{"n_layer": 16, "d_model": 64, "n_head": 2, "n_kv_head": 2, "head_dim": 64, "d_mlp": 256, "vocab_size": 8192, "activation": "squared_relu", "norm": "rmsnorm", "norm_place": "pre", "norm_eps": 1e-07, "positions": "rope", "rope_base": 1020.0, "rope_fraction": 0.5, "qk_norm": true, "attn_scale": 0.168, "bias": "none", "tie_embeddings": false, "parallel_block": false, "extras": ["gated attention", "exclusive self-attention", "value embeddings", "a smear gate"], "init": "normal", "init_std_qkv": 0.0512, "init_std_o": 0.0064, "init_std_up": 0.0512, "init_std_down": 0.00453, "optimizer": "muon_variant", "lr": 0.00713, "weight_decay": 0.032, "lr_head": 0.0084, "grad_clip": 1.0, "warmup_steps": 0, "schedule": "wsd", "decay_fraction": 0.662, "decay_shape": "cos", "final_lr_fraction": 0.1, "batch_tokens": 16384, "seq_len": 1024, "doc_mask": true, "train_tokens": 131300000, "steps": 8014, "dataset": "wikipedia_en"}
Each number is 500 + 50 x the weight over its row's rms, rounded and kept within 0 to 999. Layers, rows and columns count from 0. Numbers have three digits each. The size before them is the row's rms in percent of the matrix's.

# layer 8 attention query, 128x64, rms 0.16, rows 115-127, columns 0-63
118:554473460574553457540499560499548430512461429515597492448468492571486511496569502550523605540503547586427467498460519558529499491506585533474492504447492396556499446479505415515522388460451602
138:467545466482525537532477574575441474557463551545452442477581467532471432495469440416517508544494465499442517449539454543515446469385529476495495563580598470592420476602500471391474508469516505
145:457508571424494432483524540452507600533488557582574530475497560538490439537484544452467430567571526563416546533416502517515466517439483533413466517550485572457550439550518550543572499578414505
134:366466432487518448487533447506459533513471495494483475508558487480629424499514521602471494489599442517568459526556526536621438480492498436451462511493453506476462559501508598534533404528469553
142:504546527517489413550489530484530559592557469521454513486527539683499485516505586455537515500528440470481449533495537432519481449440432478506447427429483546506478545581582441494422445494570460
138:546550550526401566543497490519522600543465520527566445455533468484391479473452467531651507427469514476502425481500469550433501549480476370469501487540530460529511557481529496582473517549505585
146:516545454490548554515422446471520453510477572478471470532630473573508441423506505533510498462514500441411517631521498475506488509580571484516568523427516585477492584533497453457491598436451564
152:525503513477515546388502542465596489436468522537507465488398494564544482481487532541500417526504551521477535555614472413458446431397492453534499511526592492435549430412474496456491524433423529
132:550510473532421496567506478513505506482511440538476439597495536556558567484374455484504565468397501575532437510615463485533484436479553547407545431511405496506451422483547501495532559520497465
140:583453534528471445477534478527510445452502498464439429439466468504417529491409563497471480428452474563510450422545566425503475585504472538427506552435534436473580544514498446443612554424449511
135:528430484526402429517589539399532444593518503487526492529521435568548628456391593529455488530492551450532475483417519534504547547535534437435498514432544508435454504513449505541490487510515523
149:509515410503534555608600418468547524521464416514512472540434507495556490495506573483501461478483505477503479563419526538525510527536447492419466523536633466503434438615413456494451549550457502
137:456501494496539417488425485492564513610423533488531500478473565489530556536490563582550513538537477549495492537570518475486502507539538620522491511539493372442402598520482483419481509617470504
# layer 8 attention key, 128x64, rms 0.166, rows 115-127, columns 0-63
143:502446489560557447515479589460564500499483480542574478436472495567504543473604533566518551503511528597404481477482563548475534481485582541473480522485485412500538425501544413482546419427463616
133:458542479410499543554475568568450484530490553518437430445564454554467410503476485440479482503506485496463549442532445554487457534381535489481507590554617459551446453589472474414460516496500570
160:487525579409516459474496541481490625543467577557530547505523573542480463535481532429430413547541530577429549514425479510512451489436495564414490480539476560467571453577484556521541469582450476
145:363449456493509435502540460521492564502492482526490457476559450502589427478525528615469475446545410529556468508583506519616470496513500437459519523461467508460485598482490619525535456534481569
144:526523541523490416524487512486563521588567454501471507447522565703470486534504591454556469538521426494489453556497519419527496484475447468473432411447504531492489519554572445472428465493545506
154:522508524520433548530513517491516609545458547544567438450538451476378518477443468521667477424463517462523415507493482520454523552481497375474504507554529479532532548477527511567491531500500604
177:524520443486559564519456472437518423509504589509482481515610458573483448430494508509509501451536481455436520643511464462515474537567578503504563501422512599466507585520501439473498598441461561
162:502503555500533564433491556484602459435472496539531489480432522601531501438487513495472440549492553552480529565593444409470449422410490446508469504488602479418525430430460464485488470431447559
159:526465444528434491588532465492513498459466417552492440614475538541563540489401497534485527459412479581543462532618449465551472470509534548403508470516407507490494404482552481510540593491485504
146:557478508544444443503458483550506441474507476508418417473487506513438486477444566486475494398505422574463440429563539409507485570491484524414486581465530465490564569558530435463613530434458553
130:525459501509416439537560541426557427594512558459491559542509426570547619453399571484444488535527523449506478496458518534541568526548557414410511510456552490442445467484461514557510520486526555
145:516543394478550541614567436465567535484456434495496481537426517505575446508517570483487507458460522469471473564419530538513472518519459489439489546537628434512439454589430457483442584548476491
158:472487481505544422507459466514544511611431522458573482468476566476508539545490597595561492558526480542469488548540498504492484518538532612520472508520472378429420606544485471456456514616477481
# layer 8 attention value, 128x64, rms 0.187, rows 64-100, columns 0-63
069:516425563546467516466512463539483598534521441552563406502489452466558582490416528618583460532470487535504474495459522455507478497584526501484570448561516384504468491456576530565512429518524422
116:418502418499557470535509472543514534487607477484490507448494522574564576435568512551481481479534493492567519531504556512542556421494506558571493582500400453392521453509514540580556491620559527
129:487482520489562506537493544504414463528494486515520441484571484441512509530582445538515512475503512454520516557554538521535558521486563449576501588600584455449465459525440402581432516619459617
085:499438490469479522446421506546466468531527510613510427511424522512460444589543439444451513452541481577440606472503518529496510485452455496503521468479443555428540431512522491524587615462472380
119:532458475637548536517459515512445511430385408587506482473454517510521537508481570451469476452482486469512471565568535528544398408504506532472531511557546521412505545503425400434463514551483479
130:452499442482533526510415535503513553589489472527463501472546476557461377551503384532552532467420543396540498555408465595458518472496532440532530563437496559575499486507529495433465579454505524
121:551514579521516535447459507569449563491389496572483526536444522526541447554476430439387477559541522558517519476481515518511453397440549517510447583601497454464537458546521465481580421514521567
120:475576496451444490493491492445511469502485534573588488462518505572452498533481493552558451509486567555546473384491543467493537481448525588488404449507621409501555435536401479501505587411488518
082:553437465529486527493485441634513562505512507549481503494495495463506515482542440447501614499480560605485579540484468523550541488534488575523508493447429504357466603483565552443559443432498499
099:378546525504398543532529462505422577478441440501528587485493381584462520439483541523546519497504580493498498587482596481478487561453522534517512483512479472428451512535381513480511498520529416
128:583443447591432491490573440505439484462533444531475540486449513507543419534577378513470488494483511458585457423508541452484541488528416537472427521429477482447543469476490620533471456502590495
127:409534526471507528452507469529451548523498583435443477475514565534456443514464386464425461478571543507518482464508545547534478542428447402424496504569510468492446390563459563442462514442541408
124:506527517467426460449605552507456559491435452560520511483555474503409603406478490461536478487525591479451563502496445547545442496457498411571523535541410548579460489471567457585512503487433476
086:492576520541520514395557569507531481568453526470446574562426558519614556604499513434472488484465526451427521540465609558572492526442521539460503412526492470458516410489507511493486541459553468
075:394480431502468493541526491497494497525424542542458537445458520436484605564443483491505515442459406481573479462524431482434557611562430490439536516445490459463537520536508454502564523463392591
114:623529493487481586498625548524512458508564400514500543409495440521460504410521495501523510455473585486554437516588520520474496467500451398565534560476531504570464472494566475572474469461569521
115:433569568514513516448557520386538462497517453366497547466458561437543546485500584457483563572507395509462586495571458458560472459505478493534484532477512518580510469457490481408519482483484404
086:529462490466555504534476440555494451592530491430562496481511525414547473429445406553550524456437416517481442497529551533510466513515501555561449515553538510528524562606547661532517536539474438
115:412485517490589450559536484439595512466451475500527479504486429564548450454449489465454466494483409570558429503571471458452470541572418480481436486529629547461473523564475524453427536579521488
100:557420449526469543533552542452554487534461548510478592397551484472556484544521557532494464475611570466473524483533411534439538447457384577509510492459557417549550466574470511520527518530556439
102:547521407569524544466461444544406610437539545507501534508494535447515546467465496540559456432555444399503503466450489548483494610459448460472429573492501468561544519484422442506449467504539599
082:573570484410511464554434472499412482430510512487514546581562516504514425515481547486588468486523464479527459527486529598636532515415460440454477468512528499517499569441449529532494406431413530
113:483455567541437522495514416426509496544567537521528475594577437431499514446445485584480498413405508572559514533607524493443508445523580489593467529497498536437523541466493531505513549446589457
116:528498493538520499569510493451500537543618563476621534490462469466545533535540563452579560579490519516429549414551496552430555571456485452397542516502567499474535516393461472571520501528446509
123:458476463507521506448394500553451468533491572485498475383580488617494445483478490542580567466556476483481484496498498355536485492496515620584490517513480513483515558556483554442568517485558567
134:537552420531588545478475472535430395501530491476465478444568466456475487450545482472410378455527418493480471455585509435532524493462542546465580550416531493520469556455546583479557544466501569
128:573522483439437438515523589420517558508508411492494507453505562565448472520493610518476526448527450588486511484566556495477460480427443497486420582477646479518461512567447443480489428501510485
116:519482552519419407528538411443469490490476517481530491540554552440500566552433450516504595486527508485563521375497534607540536434557582467472498488500394570516541559584465514502530493544551458
100:520474457483444581443498525486495474495488482436535526547498509475584477518415516449583463471430576419486476599437566429425508457523449404526543524511500559499535471545460456495501573346485465
062:569487459503535541454573538592536509607525501541495476610483443473467516463461441529553562403474542625487479506452457493517461429532486546523491480463567529481524456584401499477422428475446476
081:485471457425473457521482471518495472470454540534514550451446467568448435501477525515540590533482571378436444437493529457385493550464604474462533519560416544501454479410510506566539565557444549
115:443544571499541491583527472542575461471471437464539440485450419476491453450545525539543461511513533512491502570483516524478508480538499501475476644463440454358486594590511455408436564506461509
130:401532437509559476515565556457609544478413480518527495565535450479512487506534509517446515517423491426483487415446534543521514498621568496487552425432558409538540534515469613526457528514483554
133:478545454518500528458478505462468465461382478425509538544394391477566530491538394498538514469535495496515545471470533509598539491496510490511506596525588364429467476460482562504450418444491488
114:445444526462534573374560486494495451510550508528486518502526522513619465460448541491497477502539510448544581610508541487534421551504513496544531435427520575553466481528476552422457410578562575
093:510523603502577461533534509454513479363593487460473443550473516476389553498553483574538516569520519493512529492517504502515409522561572565438535578405496539481462577526490548582507515529433513
123:558451417551478448449579500489508567486502481466519512482566545428449495490507505436398428392472448472444480570579559472484449561516509508480468471429486488391554534495564470425391487544494537
# layer 8 attention output (transposed), 128x64, rms 0.123, rows 64-100, columns 0-63
110:580539463522505508431597472563553414539523530494486460521542461464514620490469502414523492479456525556552619464484465486481454550551413501486504506462507550470606521550388552426526429476504486
103:607537512560417578528400571421443438574495524478470420560480473484438547517463444459414533513447498512449527511513465578442476544559507477471471519489528480619470527514546479476427534447539433
113:505485543488510447533489462450511560549551491503493516552457490535434426453449543523466488553550493561468450459439502447440502405528487503441442473454426565519547512471578547439644433418514379
092:568508480543501526551588459519568494546484508466462510578519425444545606335482508483511544491492487488479521511527483505464476557566508568537520527508595483546556507540410515495488382513575591
096:380458563484459454476525497463582437605500531598509513497502523567439461512486425544559497492507543483560479534445390531493518490425554446481544425533512527585460452441528587526539479412492479
117:511506517540469476586476515592453487491400500512477490581448522554482509479451555543485474510522532540452406452522552593488540528416518545497587473544449508521498473483526416518485304517554514
098:516553522523537574439616472523532447563506559517545441517551432554521589422454476456513460574537544520487608560526475481457483552646480512560571483439509554519520529484515489539489487420552519
115:475424451558486422483556493535465518494459452466457483504451446417529509431496518467444537491442406426484560635429438490498499515521512434516594500450392595529484521468504582466492450529455455
109:459493478411508466574505460433529557462440481514475597517521504517507435531435552614524424452533541468534455473524517467497606570470499406468472470552581503495433457474371472530477584478518532
098:533450483463564493395457535397495469484500460401494452490430429515489463572461451409430445477468498471585540465507438458452379512488432582538547460518519468517540441501447486565514572488531533
109:473562496479510507561509504479559548553439582466456436485569464575439559465421633515546506521501474509434551502480462543482490506467524519557579490491513492520507521590404354508532556537411494
113:550496470566493529579499483511544425468501431418509573505508417532529612535549471519543486504484494602501455543551570458474518526516499602577522416428459483536442521447494397529533499599495560
118:436519478569501586523478539462504467491436507489518416477443496428606425509521426561430532524480438532512465521486520513440542423485466610523470523475543463452547526492441565392460480518619434
093:474445447466421435561534480478542518461469442464559525542496550523442535410453460501510509373489493535454379480616500437520491432455531519470512413495483486489391525520455522417517587504466504
098:516514509515564482562397567494499490431500430532370493482535515563483369484546486537511578466568533384474426520524506523495513473493526469486469510526464497519369448452496459504480569588516440
099:446504485458479403513461484546521524505422617475520487544545561450520454605509454477512470513553465463433493521450434501547544449462526585484493413487411476480496514523444501391567529585475391
101:601525456520480504473606460558432487584488528522498495537565555515526519452567459492506530556497482507511510504533436561455392453472523532460494428505436390462538478476605554476449519623573469
099:464505512468477493535406529483475502445445509507448534520441461497522418632519437643454571482565497484471458509553515518526497443458549461532449535578439529488398542424562389523505503476510462
113:600497519516485525460498449499436472534520517533467536539478585470443587495504494515522527496583587505511558521461569485476542521462631563415556474396404515511502444398468437550549502440452525
097:514384510504485492440514478458528486463529443383445445436518539472383527520510483510528462506479442427432459488491566494428512451506455498547485528546422448512627485556457505605445489473590467
090:470495557512485572578541533494601362480493439535552499486503441516496481615517491479486529542504503583518564528572480433568458420531528560536514492455431394463458472462570582503483529446469473
091:525516506490541462616429542538496519512506525434543545544462568532402397549539481542511559529551476451498403491487522524597565449512480469500515483530484520568351479525621447476511525547494523
095:525528559492518452444614494629531524532421466508474425438388493444502592467520459404433455583559471578453588479493484474502481539463547602525518531524495510500491479498493453504504514532458441
120:357501537510470608544560514445574522516484491453505432423438463501463494476511494530487497438441506417490484502515500405544583508530491580664477541490491495499561548519479496541436471460433504
111:524424505518471541493557516419476511454526487491526501663439504404533526582536512481450453527448521447500509481461525574411433459495428412445531522537525477604526452467539520622486470516494489
101:484499554536434430537534499498569604492516536403598530554396498502501496524453526471588603585476506569526533523448467542528536495502498447534441489571516526444456463496428425559478435586528479
104:413466461509517520527510424559549456500531471443470539580489525434523543518522431546507518438487444408581487503460473558553537488573597484478480452504355510459461468393537466556510599482542507
115:600547390439529444465565510490611462520447452518442554425516570496520465479522485511502460466586473489528456545529510442497473438493473554438427450439581455508404548478551436513410537520469479
103:432500537505504470460501542559544484412474441556636552529525559621527577582448495494497477532501569507370455571506572480546482463512613508458454471545521485442482483483488488503510577501528516
116:440497507516544504552374541517469527470463451469523498525525530506539381489578465547480537485563443473474388521533508536533516440414568460520496505566442506584356491452576448491527507567521467
091:475511521535474523474520508473419501561530477398500427529497497485458497486504449520469510549523485432533506545511420530467552435491369634648506506460566526512565576570508533556490424481439475
095:510532470470496582385536496405430545597509552496392517548534529450460478528514446445414496498464442488482516441536509501518499493519462525552542454504515508586486433503453476637563406533560461
104:571494477473465533474523546509392532455524469469461501375480543569451544576423472396476521496458564501497587559506523448443534532433400517535503498542415597446555451527545470432475502480513511
116:404473426452443434528484471529611539572483467556520521526546525466474511506462420509500480500449466534472502521588462492441371535459549522496500480470418610518506504479603415457496564485557434
100:560475457564414528488494478601528461462440540569484499483447521474400529627479499445525583481501464515509476389456438503388472424493469501479481480452484397531557466483516463439546534499476571
105:495468459483498478530548382484466557557555485606515570489461537570518545466481472504507478501525500385576521478517515474512541453462560459411384473504575508375476451533523450457424572481511547
119:445500537450449551543501539392510465478503518489511538490476475560445564504464500522480586526565537520543541379381437469510569495516532464480574519565534476523479476442370550546505606475566466